config = dict(
    d_model=768,
    head_dim=64,
    d_mlp=3840,
    norm='rmsnorm',
    qk_norm=True,
    parallel_block=False,
    lr=0.00982,
    decay_shape='pow',
    final_lr_fraction=0.1,
)
Each number is 128 + 32 x the weight over its row's rms, rounded and kept within 0 to 255. Layers, rows and columns count from 0. Numbers have three digits each. The size before them is the row's rms in percent of the matrix's.

# layer 6 MLP down (transposed), 3840x768, rms 0.0134, rows 1675-1880, columns 352-383
120:133115107101133114153131096121174138135141134155102129140112118129119113118201104174097093146123
106:118092093102162108125143108139109112138135144107115101108188087119139087113083135108185193054127
153:142145094091064173167137077151146142151134151120143112106138152086135086129130079148130121100140
089:107168095147158161138153154145108104113101104123157164113107119151144194097131116112126134137137
098:131084096123159104128087064128127166123107117076181151104162096125125093102142064095091170134168
134:176131091098140104105037114127183091147108099104125068173170119150089154093117162087110062125061
091:137055162177104106144115146043154132144072102129126123072103075155149135100166166137151109127126
103:131060160132204119121175167056155102119107141107162167179146171184085142138180112099152104130134
103:084120066115119140150152132192128070172193107187121193106093100117108103069110164110100098142119
101:154113074062194094083125131078162098126084125134083139126139125156194124131145131122160140153087
085:114132140105127149207139178099135099130101167159133133172137118143111081101123089122120099108153
086:088118146179136121079085147102091128157165130152050100177050063091121102135169117080132136109120
109:121138127105111183156124125143104107151128125096135127143166094095154066136092121135113116097115
096:122108178096134162162136147183142069098104141154180087106139145142139154084181121158090136096151
095:104107140116158082114159117179145132078176136136084103124171135172134057080117133136181160148186
096:192093159161093095100107199153114100133129096061071115089172107116166175128120128121092088153123
094:127112119127115158136108091124081115171117170129094113169108082072131146113118075082152119101093
092:081146110153101178144117164156120158091139166155173098141126087155124128122177102155108101107148
087:121091153152109107042119100143092144151191062210075104093147123191153109121072091159099097060106
093:147163163108080150121061105144163087072135174105160151151192137107167093081194114148115146170131
096:114155168085132098087151146141122169171072126123125075131197080095088143115105119155199111114118
118:094141090108164101093153092149160128155117158147082059132119152099095162114133124166122192113115
095:113186111160095170096087154148105167120162185141121129118108129200113120113124105153175121144130
099:136160099093124129091149069095107086035094129146129170128154143098116109114152169158174147060112
098:086090092105113178118105083129108143175140176168115133173139127175159127125143098130144105108123
094:125105091128169104083137187122104176108176073155127149181142160117182120139047125124188132128128
093:067124152068152170126137101152076126142089113102085146165119134149051166122160080091168127152122
091:118128124155128101127128185119104102135074165122108076131144127202090181130042060161148178106164
089:161118151130161123136128180167083109115114106139037110131065167055035153102123129096107131098083
086:086156075092135091070191163052148041179114140129088115159185158148151089153147085164086121089167
099:129092115173079108129112123094130140133067124096165137102197115118120127181160115145112102183173
103:136153105108145085133167137135112102109139139105073162143118143158114201082136107098155091144101
086:132065124151169175131133101126088137090057125129100129092147163131147140110099111139099125129165
087:152178144142137181148110110113126147125136074148101163149136132157111117099155127129177154177144
089:092156142180133109102154134164144173160148082137154120149139143154139124098146143121104103154084
090:060136129129143074106108145215140162138131165137146154150107088163049127149170166147133138112169
095:061121125139172097119155107156165133144070112078124104142124127096111123164081144069174180069076
113:121131101110180130199148138152099122084089082128112132155127091180178146154091130138157129089090
105:208114160114138056114206082106177096150109129116088159125067081101138134151207146115209113083129
113:146075116155119147107071116158153136101109157132139117176075132102157110151114125112119136090124
098:158121105148150144126105136184110157143135091132116141093126166110103197166170152131124177096138
092:134089143179118088119151103125119098186119100110121115165156132079169133109131136129106136137069
108:148127071071163183114119137155097048162116129175112132131139143167152154172124109133157082104075
118:089159129094098123108123124110110083202145113139106141123119141154140145157098117091115126073129
093:146175116148154089160104149057133118183114091130084173160119130189162126134120093124106130131158
089:114080127131143117116209158146118162108141135164121048164110103082101183096148159193086216109118
090:083111188170112162114159122091152117110161062204144159159093092173151190166136131090061183212135
094:175106118097179121157137098128092136086154110160136092228169146123113087048163116111095063170127
102:165094110119137099115108116116129095154086143116092140136147120129165160141141150089184124157166
107:125134134170093132154139081124095167112161115149118132140106180118119106140149093076217040100100
094:164103061126128148128127107095112170145144134196119177177090156144116147097167097099077150096120
110:134159128085102124146129112140141118137136129155140124147140177076094150058121086201092163127154
101:137143172066104055139131134115113109102107122087086141121149112145150099114144152092132146160200
099:169133093143159120126130065137169131165103125103111125153112151112170078164167156207143098071123
107:161133129177124142115100098177156088071114055139149109105222124134187080148120053105114170097117
099:072096148159108092141121101091169172198143085136140077169157148093115094114132121146105164104142
087:115145149139148113109099038179068064141163097102118132119091133109150147118121111134141132108119
084:110113058135091117163146118138151116099115106183105135162116120165123172159084141108216155152139
086:139147172057125104097218145183087088104063173149100142102134091078101125125117132151172102177153
093:145150143160175107146119122096118139153160194124146142145124090171118144137155159138147134169119
114:139152123085120120156152161135109121099118157111153069154120123159126139105181127130106156119081
113:130119145090152080067094101179128111111195123129133137097125100096096149091082085107142151224091
099:104135094134142113156152100122167152068117079205076147094173154115118146212109105152125101123119
101:150138159159098142107080099101128123157083156142149146046161102155132114189139066129166123141142
102:090081123086132097114175102112187102119115117141138177138161166111095113131135100125125092172190
090:117118117104145108142160114120171154099082141097138137129173186122115117119165160073192123162148
094:122178105122140136191138155172145117176160121105037095114152102116115154101156173140109172160086
103:147150155221172077124080096109094135086148133116138119133122099119117114151087112095139177136150
103:092116145154149163156067136142132124085106133093138115140170137146181163154102086163128131163117
094:141189142051090164041127115110117165104107174136103130067198157098099126102188105168131151124182
102:148116116105153165088092111093147098153138121080168122126167104129067122150091154093138170161136
096:121137151144127114068199094087100148096149118149093111150117162107152130157059165134085101154088
084:168132095156086145124172109074142160069168157050093119143090105169137095107113209119138119137095
077:110100098175121109121158181103158129116158150138184117208094159177146117130084096154139219086189
100:141075141078092141118101187171144134175136122096105145114138129175170042134180128155100116128102
100:088181103152127133133091063116125100113054122126121174188112106138133168092144141124064125099092
107:162131162153105197115071099135088114153138066170149091146136116104110163136133146161156137075095
088:117140198133117096160202117135126095087133121088164110118067169126104119085092089136093168165139
103:127166159173085082040103096168140138073182124129116150144081113164165174089143178057154136151053
092:133125139107088089119085133154178111113105164178131125091148070066142147136091125121162154143146
091:173175089144143110180158142142174116162128128157165137119180107117116105123158120179093131156127
101:207112142142125135117172151148075167157097098147141144119113080121191172149158149146211099172075
101:053132149185120064119119096088113147134200106080134140109090158154164131116163137111096130093139
119:162120098101136114119151122091103160116108173076164174109082095107196130121074067126145193098137
092:185166094149174139121101140104173131119089089162152170108190066144160134103081127156168131113123
099:113025098102195134126159137094090130150049103160104129146164162160127167098126086079118135111112
092:183152110093182196139071169119071173099120129120096132163106079092164101146069090066099111129183
092:124178141105155099158148131163095104175135187133110137123120158105120177104120151132146111126218
091:094154169066205116107108121125152085137125122118132083120123080122127163103111161059145079109135
102:059115162153120127148199115140112061076126156114154121139147170139175146113104083158081164065128
081:132134118160141071116117082171156152086170144129078117178191114155107130171070132083122142179112
100:127171117191132078113095134062135109155169128109086056225121146088115131152191150139102109114155
097:144143121146106147148129090113092037103158130165140146096088115133125117187102170139135104136135
099:108147131113150107129150161088131116138153121125187106069080174054097175102075161108145111142062
091:142158148159118156181135164129169122066142171097143129147142129067111156087136160171130108136129
108:144155143119132127178149155139058068160124136113134122113150186115098103146124134130152041128171
096:188069151127157105117107151121104120174155119135176130163122113132115100068127190125167151131123
111:114154116163106120102135072108128109126104103166160065099166148134182095136095143115151179103148
089:094134115082157166103130155118206097158094108104115088175173152171149109095127104151143144113108
093:123143134116082104138137162161093150082132128161126102168109113121092192093135126198121070138121
100:098145097139103158161100116113128129151093142078062184134084164120139037058167125136125134096083
103:116135112089077083122130149162198113113141126081086128214117209158109072141178120179119169086178
095:111128117129072111168095114164072173117170113134175094147097129148130168122124115140113186150147
094:120129156144168180135097153104137109110090142200081138182074103163105163125150159093078092155165
103:114134122113062140146125104211117082133127067149085126171105120117097131174072052154149124113128
094:113139103123142112072114119154144172131127053092129154106138094150107172172141139135179122145181
095:167090055124146128195116149112139129156082109078135119111152201151186108162114067141196146112124
096:114114093029128162186139116150123112142126145140129208113097097126143145167169131158082168133127
098:135067102132090147132137129100134166127130144106157104146132138157152096076067146183150087137073
107:088158139096173130127110132113183103141094197114196147177082124153081129107121114119158190143141
104:100156176084202149163196099115131112141170099069148106140071120126102078132122078086138167182170
112:087143087147129088146102106097079122166085127184093104142118153094159159118166181150176171140111
095:139110098122115134101084132108122149157114158150133093112124066141088149158138114122215153117057
099:189136146148179111145048199131125114118124121105083138066126105158088094139157152112172146098083
096:111107059105104171112088157113110142118135141114142139112137162154149110179126176102140108137219
099:159191148180118121195158136175130083147065159126108184077190115121100126154170121148145112110172
095:129113094065152171139132147137152121115088104121136170130139180145100113151143125133107164195163
103:104155123157135143104053161159143165141118122162140123096075127153163114092207154127154127130119
099:140138139081109140152082163126113142107098147175110151101084045152154098165181134106147117150124
108:117109121123140122184167096090124132102120177161147182171108161140143075111119145149152137124126
094:175110111141137152142068102149134103109110119130150138104151120106168101114092162106117125164137
102:136129097084091133030110113127146088139177094074199141100070116162143103116088125060105190114135
105:111105120154129161175126092172142153122099100103096111162134130124138155108155145113155068108085
107:069068093098125134107105063067118100078062126172143130180097163121061159145133127134152118151106
091:102072147114144121135130121171154160088088162156107134095077112139168144209113145104132034127140
097:144104122129119091097088130183139129134108099136131145145128082170093109096110130147108156090160
104:110113131143191091128160099136184084127101112150070159132164163041226076146164190103139144080153
104:155123164098135120166160151122096163186119135151156176128139129137147195155164090109140125142155
080:122076121080097096166143163143127132138126112109121091124084063163101162118111103115076129138132
095:204124100087131104106154108087224126171158144074052120135160135178131114133158158089029159092131
089:125167122099095098108102113071099153088100138167180127149172140097121124103110178165124181163145
098:101158089108117186075076153133062111078096130086119156136001166107146138095091073148073177125122
101:112120132172051135085129124184118131154170119139142183166123124098065142157149120099153194118081
105:092099136107159116109127115115173135095109175160111158086150161148133167157145110148139092126156
090:135112134096126088168088120090127076107183143099101144095108139114109142148152118095144131112188
089:128142172104141067106146134154099162134099131209152137183169135194121137145165161127123103082086
099:125158125156162103147127155112147164138183122069127140106079148126131153168126228124132115158143
105:085213095110119132129164139130101118122149089163094115141176153147143079085149173207131126114115
115:128088083105120131151062141075083156121125124146123125136125093123122072133132112115135086102132
084:163139112083128114104134157134098186111173152107115119079182100139166144081086058085159104094157
117:149103112135174167105098077118119123146101081127117109125113080089098093054161162134142146192149
111:142163184133125090154111115136144111152152101129123161087058140096146061141112121148130163139124
111:167184132126187134168085129159104089137076125112128074131057150116101119133143116111163112116142
097:180172148189114124199070128059097065158142115122122102103187163116122104168095117125183107158197
092:140085110132118106150121087083154149091139092101144087076099163173134065098126108085119132081084
113:106109103151104129133141128198092117151107144104174141171104115118133131094187134118124173119121
113:077141067162114117113216129100158048170133103054098083110087147021122097151138142126120138084146
092:097130190116108136182151177153148162047145147091147109124153108152146061136138128092098149194117
106:180132205091172164120103095116163136150152154127121158127075185126110148148131096121168120171132
091:104156131119133113168178144119163136170167180164110070150094167092137101122120139144160136137045
105:130102095069182147141064175155133174129114110146134074114118107106152030170157174147174130136141
102:074121112103117109182160140156137123109160129161141130150128094117102101156114133116135106127112
082:089121192203107074116191086154095113115115105125159153102146131123106181181135146101103105114112
104:085190110152072102122167150120179137127135135067074173139132110184112132150157070103134099119099
099:149140118098126147120077186145116169154105118138077107093196144103173139168173072058130096129098
093:188185147144116123149115068120124127082128110100152091146083137067145151107118134090148092127067
086:116131130134160164177122138148119145156129105150110153156154181191168131138165153174068140130123
095:119132170161154184113153118132149129090125168099125125115147100116187173117101119154112182132101
123:146164125164185136192087121163192121130166099112128130160102100101113109166147119135110136144095
103:203159208147121119174060131096138136035127193133113128120149108134171091081062124100180059138160
090:161134148131163073098119105174100037133149087051149102105124150171103119171116117125117107157199
088:160127132118095067108136098111135131141139138083130079126085148152096098123160123134123112091172
105:146078076142142120182128092119106097158180159064132097178093121114100123126108152096180162147133
094:124079097150145097106079173111122157109087093140094121114182151185108121157166183143114150094099
096:128135086084166115154149086098111113180160101142105141131133157147132160135089090102140178145100
095:116125077121100205189095120131129117142148092132185126144146211115116063095118131108114128129120
115:190199143103111142150113155101096112132161110114104110120136158076154160121174143143145162167101
095:104148163145126140158161174125118139163138194088177142116153110119136141108105113125087102119130
087:132173209122136075134129154094106127080110134141082146111183118119146132167077146158131141182094
110:114174157095148184090098191129151159096046108113124152156091177127117170171002113185122116175173
104:136112140083135113190055088103178178173077116067153162123108077131113126156155104084100164131125
094:143135175186108112158104135160132098129191144110192104138159172111156175153113140113093142191151
095:210191109139086193104140118103092165123162145182108131114112147095133061161091102176127122164115
101:091081099080121093070155172120109142131129117162123175086145199092157085102138141106130188107078
097:144141148079070148117185110115097123159135130172103125149151102212147098148117138157097122168121
110:139118120197147071161110152175112145137098139111129143150137081163129147215128135164165133077053
099:178085105107121078131122144145066117107107163101094090101128068102157144074077165112104149080101
108:151084137178160127082121114109140122156138133132132084146108090060082143146089162102162125152105
089:157186131128145120142172123127117167115172143122151149125082111160102104104114172149101096135171
100:117099137049158114142132107140134151121111140154158138085181148099141109102075161145111065083135
109:148107140114098098116192139119138150167125107100141149154086201105088133170163078245124110064112
099:107167118099091125086161076072139115165135077112108111147191154197130109088148085125135165168081
102:099102141131096134122132110080123140125153139122111105139132063153070155157110129078163167147120
097:103137196199153150144146134138102133112153166115112126147087148145094074121137132069152097090124
090:156150161065123128226160121146090142115110124174145173159124074182128115127116186140139128144123
089:139159150132137124164127115126128163105135165093127122081091134103137168096079134103123188172182
100:154174130153166171147141115131143137126151079110109161188133126125080175107149146167141121079126
097:182103171114168102089112132115130115133065070133121093144154161127101154091158141151136118123124
090:094082147126152120130147130125120104113164145108143109138081105118146188113138117135166116136109
101:164066130110113103185169116193135120123122110116082131126131091136140106078173162155128142096103
095:121140143086123089103100079191109153144130173136149100198149142151116108128107088138114123126122
090:077118119157137101132104118113108097167114174118176104148120124188161089195123194153156121109156
093:186190105112176065152069126116102197111173150139112058112118140177174184115101110153175087186171
110:117139135125137057168146150162105106142174116117092145118100119145105112096138101111120128061125
113:085229121118148132159107156073169079132122133075197102057125163120132097172109119092036158053081
096:122107128135138169154088114119097098147143082135131106114103130159157123138072170175135152094157
092:149154129146139101168173177084219143185154085111130090077118077163155106150047178150096124117159
097:155113146132174104140126102178130139149185116089153074140088144199139142079130148153153188084090
090:123169074148094095104167180147129131106124154145154116173133153137154157145057139153134123147138
099:187074140143125088093150196151142124136231112204140141113097126160141089152134134076101158061095
112:154147130121125136119082073148123094104127146090170094189092140094126131081100161170159169142137
092:123130090092158160128115083081133069104070068161132131178140131127140100184124112112175150137160
095:196053115148124102055115065118161168172114095115149128138146082131186120180107123163109083106180
087:120134178172114141132124088174107100142104140124154158090165086134150149162131151141143147161090
091:164181108135062143128169131140096154127106129173095140171164112064193169109085111163171081125129
095:152103123151147074162149094152080133089136148122088174163121148164117127149123116114126119125128
# layer 6 MLP up, 3840x768, rms 0.0954, rows 1676-1880, columns 352-383
096:084139087145118043165123137136144149174126095156060116041148111149136120139143116098157135081133
093:136123116090178152195132137104113141133123139121125121123147137123178117114142105160129155110167
107:148176108139115095139183152156172087111061111113147149141146110146191132130086090099128129176133
097:160116160120088103080154128053138131136115104094109132052095108180040069156149093179180120080155
115:137112127110104140103076201094165146128144055151161125101210103103171123198099162152087068100128
094:098091153217104116136104147146137090075141106157117120096118155121118084117134113131147106106141
099:170120150100125188091107105111145119111128120131112121121093143112156113043092110157094100111081
099:142133161147127142157100122173132126122114186133111095180135108124124140178122171193111165188106
105:096169082117166059113079108110114114080159088130199111188148106124158105084122099149099096129148
105:179150133142086158086102080140087122207154105093130108128123133123122161139122160157137075122103
105:186096125146089198092121098129125148106149156161139107159114108106125116107126162177148118165139
103:090123107065107066146039081114064136148132147120112135156176127147121180126131140132075158138151
092:111101139147083177082126142109126115099154166111040075135153152142138151213160177088073156124150
097:149074072127101105150072104063142111180089122095130182097125136097125152138158126123088076116083
102:177108117095091208117193136135116149183138137160097076139109147118131080160162121131152159128099
102:155163090138144145115139083183170119070073082091170089145128140141172105101167180150087128178108
102:191111110097105124076136116142122162151130141138219146120171163189167106150173136124120106124132
101:152111125144112144132120136064185183127134093118103109168167151125167104111127153130117109182095
102:113111103097120128159129113169158077128167119092139103125167125178175138137096186125117094064126
099:177125173097132087136119075090123175068090140132095124160141151082076123131088128155176126105151
098:123108130128113172156078145198104150154122165098180112153106087128127100120111129122090149169167
103:173149103091096127130161145147126130093110099085163127111117142147165106125116145158102182073126
108:153164109123136155158084122163179111098140121107089146089161184128074126134080125077148107141099
104:156131115154133099104124087101101179188148093098123086146149128119049113137099134133156150099139
098:126084151178097152118135165157090121082173092173155164161160136104107114150082168140155147068117
098:187066134164118125185129123144146091120114111133106157085193132103101142156096164105125070167115
094:139196137169081144114134111067131114139113117115127117088172131141113062175138163075120112185080
108:146217120172140142075124124146159049092109108164102127107154132151185160109114136126121164122101
097:190129121130069139138140151054113144155071149059112171141127133174133112146116116082119144111096
101:139101088118155075126096070096094171179141138123166180092164161111161113156109135181118123095137
100:046132134154168133122072048149066091133135110142137161043147127092168089162077116115123114160127
099:135110083136134108175137111176159087054165116096151157124133073131163158182087136155190114178157
101:100206152117133158129092113182112178118168093118121100090103023119178145128128132149132146141172
107:160092119167124145131145066204092140109185146120104090178135165098105166158118167120128076113117
103:133152135136152079201122137160110099117156167196132140127129144138114075151134154152147161152116
101:152102106089104090128111134085068135145168114168184075093132062150126135115168171155177106189157
105:118056054120074171127199172105139090142142130151129177113097079142137180145084164160090144181148
101:115132116126140122158140082077151105123152139155100155071065174116106098141137180143091175127144
100:137103136148106115117133112136120182090130140146062121123114121100111182131101093117099099107086
096:106142174102080116105095118142163166139132189146154111140110127156142109120118107110092174139107
096:148161167121117117154072087127161165162200114203052097126161092134159152121122119118157099203102
098:175139142124139111077107152064122057100101178141122164081123093084111148065132153112142155106169
101:095088146144189154157134147128149144123165116058099177088051126152137149072101117140171122132140
102:156134108075107157138123077203056092098133175163143100099137112114143144068134089145148120130156
097:118136143149141113173122109150097117142088109112122100105117180152204107077145086120121132143157
100:158095076117101142098154167144076125149118180117110114143064125108125135111111078120096118090170
105:160158093084164155107087184105152111112138095103142161096106107088125138166108049159174139041057
103:119129137118189154123089088186103107093106162124123128148146127132098184158111079120121137128088
101:130163122063114178175136131096102110150117119128085114117136134170185129134115134090130188105157
103:171092155098108121154084116110137169128147108175112119083127171154116121105127118123098118187165
099:136127096108119139160120191031118087130171131141098135084152190156146127083187079147136123170127
087:070123094166121210115119119145185097173149177161169087113102133082168205124051165107128146118074
095:111139117073127176078132113173124182108156170091173171131126131103141148159110109042088188095122
087:095165124146127148173124095090058133100102125173151101117130127149088176151126169077149164115131
104:151138067181091158094101096159083102142191114146140183112122192119173093112154152170153081147156
110:168108099100105081122128123123142170169137100143131060148086110126093186130063100171144153151128
097:140112108122130089098115088144111153110171098095109110109066138122130081085180113111082120076163
102:133093109065123103130110089093083113092119130114107116117158066136094155133141088112125078128141
106:129081128152128149139113141130123168134154139124150178172163160123136182121127123104194152160124
086:171082130160054103137061093111101138090096126205130170173127084077155116147087141043156185096184
095:158134093142177141131134137115054100189118161116134097088136063097148129137145152120194144148113
106:160102118105150157123116038044105141078129067150188173144169113125129092106123140129168097126137
094:075163096147141147118121158147106130071157087080078134107111119129147178060132177127161148148193
103:064090159120149118134189157123093113131082092129164088110147069127137157096130137115119148111173
098:107020073193137119093169099184129143091123103174165121114146157134065152148123103144126108123096
093:111141136148060054117122154155122133160124092137063145102142087170181051149112150139142123100152
093:097087116063074212140121159167159110171140140134167150145130119108129062124135110107136141124096
095:167163174112117142164106108114117108146133108126147170109130093168159113097140140137161128083158
100:106139115072123031145116162126167115169143108145141207138116094172128134129119153111172138151112
098:079114127110116117068091200108142110077157104152160145092103128153146087109128152125102174123134
099:152099159150130109180133164204112203130145125126111097110119181082070131100095118104108126149113
098:141152181100122106149182147078086131112158129139170169118144072154113153106100131136173184110155
096:146029112124143164136160169093139106108132175156088128110132115102177110131085057143111165161097
084:089155157086119162098108116136121149113132099132100111141075058106118087109125152140075145157138
102:135118178170131133118105217099090172063158147094159070044110199129164110099160108124092087116110
100:057180129104147132115129138178156155149064182125160109127148152185147078172111135171109065142171
102:127105144109139148100115140153118096117080162230083116047160112184114148141126104088035108073084
103:135105164078105115125116176080133093121136156121070105192151150111172223082140052114131165097153
094:145151117163143182130132191130137153121128150044090173165087205138046123166135133079121142145161
094:114109152122124112111138142119125144096111166128073099131111148102116086107190134121079123185194
101:117131154133084107112184128138119179172158203141085087150198210139107105158105105178087108129126
098:074166144184106060184093162045157149088154143165127145118128141160067147126146082102124095130135
105:099123161154096127060135104118185120110115210136146158142116106107098121194119140166174105162097
098:122153118151138162174129099103077134159153139135149059095138095104097161133138159115158115138137
101:121158178158128131134147126075153151118155106089111123139146112090129176125124154159166115145166
100:184108108136165139081027113114117148110121140163096122102158135145125085156139069111157125126135
092:128071117116085103186117140110110101114169045153149176142107053155102151143115114147113155163088
102:107113137139104149121152181152116167102140154116145138133153127106112115167123124141121171102159
116:084169135171118100134092141111099104183112144148127100131096114141168148181111108112144171097112
102:146150166140130121119067094147073161122107128136136116154053153113134136177097153174087112128153
098:142136131154163096160164168107125090145102102148132079137149170151160149137089147162080167101115
099:145113104133100097087136195130088173104157098152102159126153107146121149139147079157171074154099
105:176174093141100100112169131143119134112125093121134084131157131131086104063154140100118102137142
099:158204110139163154160096079142136115134146201134149196137162164180096084144116183159143153125098
110:163144089169096144158108173110156076161164112164108137124128048095128115077130103145140105134136
098:149078143150117125121113068093074160152182142138146107079091063091146021148141087105194070116131
102:138078107129178163059116117145125122052138143172130101164155081152167112139095122154111197123181
104:116125118087148131132098163141185131150122136166125090127204085170124146123139180134107111100141
107:143114149126154110114141143141114112119140071144092136072103081122070109099143157128189123131176
099:147127144107094136112134132132105100112115143072157143108111120133151159064146176164098086165156
105:104143100070183081115153152168149094103109118082102202140086163136083112162128170211168098101152
109:133187048096147136073100126141153090131077128114180130161096161077096139172159114141104142215131
100:100140125125183086171098126085162117147157111136087131133133121155163141093133073112116125123117
106:124148090112080182132162048140119119141145181088154133117156139147082079112098052119171131128096
102:163141110172162147197127091122028132097107207150110119097130126137101072135124113087089155140140
098:096182127084179124143102148129144133146171092096095136096075141126211141098125159156123178142134
105:088125106141180175129136125114146113119140106144158136132153137156087124105080135121156120185144
100:163113062140157099124039137091119165165136150095106128104191116115060146126138141168151083071109
101:074103152103104126099126134092135178063126169140119116136200140154178079105055104117159126139120
104:188142148111127145148097157131180046126146113085157132104131102083168173149155126141116167095118
101:147163110104129054176126084133109084064091107127152152140115144140101097139145145124151109151091
103:162163106176100131137154080135132171161094163111160122110193161107050061091074081176094133096134
097:088111139116107114152109074148128131181176142135082110111180127189128130207107129160171087104179
099:144077126142131193167147209150058110127157118122115150169125179116109147200115160115084104167161
094:147177170115126048106169101168099137156168104072050124172164080194174157110141091131181113098144
100:112126104185132120141202143131227140149136081111105113133110119044142153089129084146114161122091
094:118154108126160174155137105109107092138125145158073189185121148165152124140065150147170110125185
099:123132064140120118125144134106116148117124112114067159183120152068170059132153145162088131127111
095:112131160134126119084145147133128086136125119097162106113127084160172104129131152145100115158112
101:106139077117087159086115115142071119161122108105146148136077113168127092100053138112131101091105
100:110102124096133119163164181102121127138128084134135104103152129146082124184147102139161123080105
106:113212124124103145130134138167141108148135109132081150158174070165137121181143121117105123134126
100:149144108100148080103110109117039088131199118128083096175166078140114138144136134123119091087061
096:193097117145112124130089094074121120200146072084085093158127117095104171130170157120156119160198
102:120145164185123086153128116100173116108152108148139092208113115140148078173145142165081142177152
096:133095170123088078082131154193121149167154137162114146132108119104113179096170114182114161134084
111:155098184119121204082123086073135174124135157151148161123180137157143142067151131102137080172150
100:113153176114120181146162077063124103080118151147066095116146127105104097139151159074109101115119
099:113123134166115146167070158087138168172013090119161100121127128120111071122120125181071152141076
098:151116104115131115085118145120107115138125142093168145107150154116130107071158074126143112173187
102:045100138130114139084169093115098144144161104072124120130056064151201091126112171091118147193124
108:102168124159103136146157115134097152081142135102165102139143169119088139121126152189118100074101
101:088065140158096099126096169124077169077108159052116122107104207113149148100157153112079116114091
092:120143140155109132103157141110158161200121163056124121125139131137097108133115110075098096134119
097:163112141106151171144118090146125119088111173092101114145107108103141149077099154131094104143099
092:170135091088120143131153115178082126127094114189147101151139138136082182154121096152103199127172
094:133143162185147102092114141162141150115101109096158167122172184080146120137150143131169148141145
108:110134079110148100152104132062111106087135115172109158113231138077142089120158103115135126128093
103:143137131142080233158150105106115095134103112117159072139109132122079125110095129085117153155122
102:115120139099207132116086111128162160104080127118110147150137150128117077111119131129121106069191
096:143112074120180153133077160114148147174160086146119109097114138100168133174167147104143147120130
089:143100126153131160144158155066185162118149063187069147142225141149147074093156129113140133140066
104:169093159122136147080142153113114138171098103152157090177135140095144076099131066159103122098082
100:107086065167179145137085129126100126072172057124099060136111169159139149163098136157136116123140
091:097221084167140112170179103142120105098204140147115196160168141124116120122129229146118128184161
092:109109162127152099073155181120124129117095144102150092107154093108132150160130182101113122199166
102:110105137191161059130098170101078118152104086113093119173183158149155155150139148104123141163076
095:104101126137078135123167137129112128165087098176139086172165157139113187081103119143108110166088
100:174181142127145113147066054138131148061171121154140138157116148121161154167056115167203180132074
095:128128108107134133103126108098118106165149115202114170124134152172159082102090152109148158162121
089:164150078085091110179166068165117157120122144135118098162126129152101143069097088072135136145111
096:129132135088126122141137158140120147119081093088132051135136125129116178158197065094144141119211
103:101149097097106171163083082127148079107146126124152115135131149104177121117108134148121117138180
104:098130101104205111167140136121082175154148172114139152094148158152098064144173143171074112096083
094:124195094100169106150155166121145139149182172203161160098145136146092164141143126135126106132121
096:129184153149151085137141174147134160097147168145085124090172148150086109123139097102077105101127
096:117080110130163119144076119165069177100109144115150059122081122140123130095154131108157163125100
100:167135145133124137132115169128115096152181104079114153092160100161108218154120171082077099161134
098:153141119156122126117099135147142107136132097175125132105129138098102117131113114141129137106122
097:110156168126057113114104148152120101107131146141109116101169158075081167139171197127149137098108
102:035165113141112084136150140087137188168110099165114150124101137119172136101175086164161114111143
101:155126125167095095142127144075093106120101058074097150116177134148142175118125116088131141135131
093:128135176149070174138151084182145063090133098121124104157102089135171154111113096087192098168165
082:146100171149130188125128079132155137143129126126126092083083089105166112164123175114168066069181
101:177142106126152112158067138133075117081074173151069102171147146103141133169161133196118149067151
102:156097104152145183138161173098146175120119152144101066103069185120081114105195141173079101146146
106:155165128136125103140151169148099144058087116129134184101146108101114145123141127073211116118110
099:124115112163097127129132152096103101167158104099146143172153102070105057169144171160099146110208
091:169094117152134092136144093080141141177161079132074096120146099122094080077157128130120126138071
120:122131139078135144172146106108200122104180139152172146088161136127123110117122100155133142172145
102:099087123144152095056133055086166147089188146136121076137160119185133117198100090120145120123156
093:107094117176092169119164121137081123135096111043094067158119092180157129101140111132078146183131
095:217091122107144142106166079118131136089121109144074148126080099139165075119032056149113129092130
108:155087123138121179156106095106178094161121082108137074165172098126106121143078160153143146148157
103:133161166119157144112112055136082090171157171160135153173127111145137131128123126160131142126106
100:146091174123096091105072135078128135037132177168167171083104130184115175119145059114134116129110
096:122136173155166125114119169094117156061097135157119151105135077143109176158175237166162125104134
103:125167161120116056154137161103106104130204136159053113117061125105127124106174112080137073151161
106:096111081141158070161051154137113113086112126101196097153192179153165147130141114122071139118139
108:118161133164163053118179054114095138134113134141125160165185103119141130145128162130147070084111
103:115108113164094114062142094098116112106126073131153134142135101139077098153184137139157150107178
108:147140111217163121109101115086079091143103124046148086129168122137083122159178115175178068137143
107:127105061101104181122138111074099127149110115129170143107194147104161143095111122152132167127136
098:117113095122084096162109124098110147090097087106145142130131129145156091176080110060146120182082
106:178145152084104083128123154087161136167128156119118093110139181203167084063100174160163146125146
098:151107154115102080173157109135144169156127148115114119070158112158135128058179140151169081154140
096:122150100124120157146104168160153072164195152190100118152097120139093103124189133114049167127156
097:117103090128076118116126088107173172122096158138161131099144106158144116158081089134171070133181
106:169124212169119110162158167152096078128190169135161146047140123173172119137153122129102165167088
103:130071096127112127133150120077172170121151145138118162150114086127125097090153142135036134139192
100:120094121134140137101147128154153110085178183092106164170133129155168137168090124115123125162089
105:134105134119079114075080090103157095141139105189154115175152144167140099131118135164136100098162
098:083127106093075155143123118081099204160126144125159123149231153131068134118113138105099145083066
092:153120119151110133071119209153076136138120110132088128077151120112156103104141137124096102145179
099:149116139136137168168097164104125105096130134137142090088122160135132101099132117155100119113129
100:106179135137099142123123134190047113061038167171102121140123133190122068166114141112141085154092
101:124166133122153118130166077117113097159196119128130109133137166163100131147140121121124133088072
093:097020125096100103125111106143110133194131109125131123039125165163115171080133093127144133120128
096:105173096065110142129183146065087095145094124103146138146135195159111123148145136158094125156119
108:098160161141145085090103126186127103102092166171120097125167127153152132122156129122149125156120
098:119165140067076076137102168119136119108104088170096146147136169151161151107123115145099138095147
104:108125138147084165093083128171163152134106148169157101091108199097140107115123144093148152120099
099:189080135120139166181163141143144129149155136175124115137143166105131209109150122172123155174118
099:136099176181083090155109159154138223131101125160112150111122165137156155135151212098166124125127
095:134111122095094115083135136183144137092117095153157153092156130149173131153147162124101126147135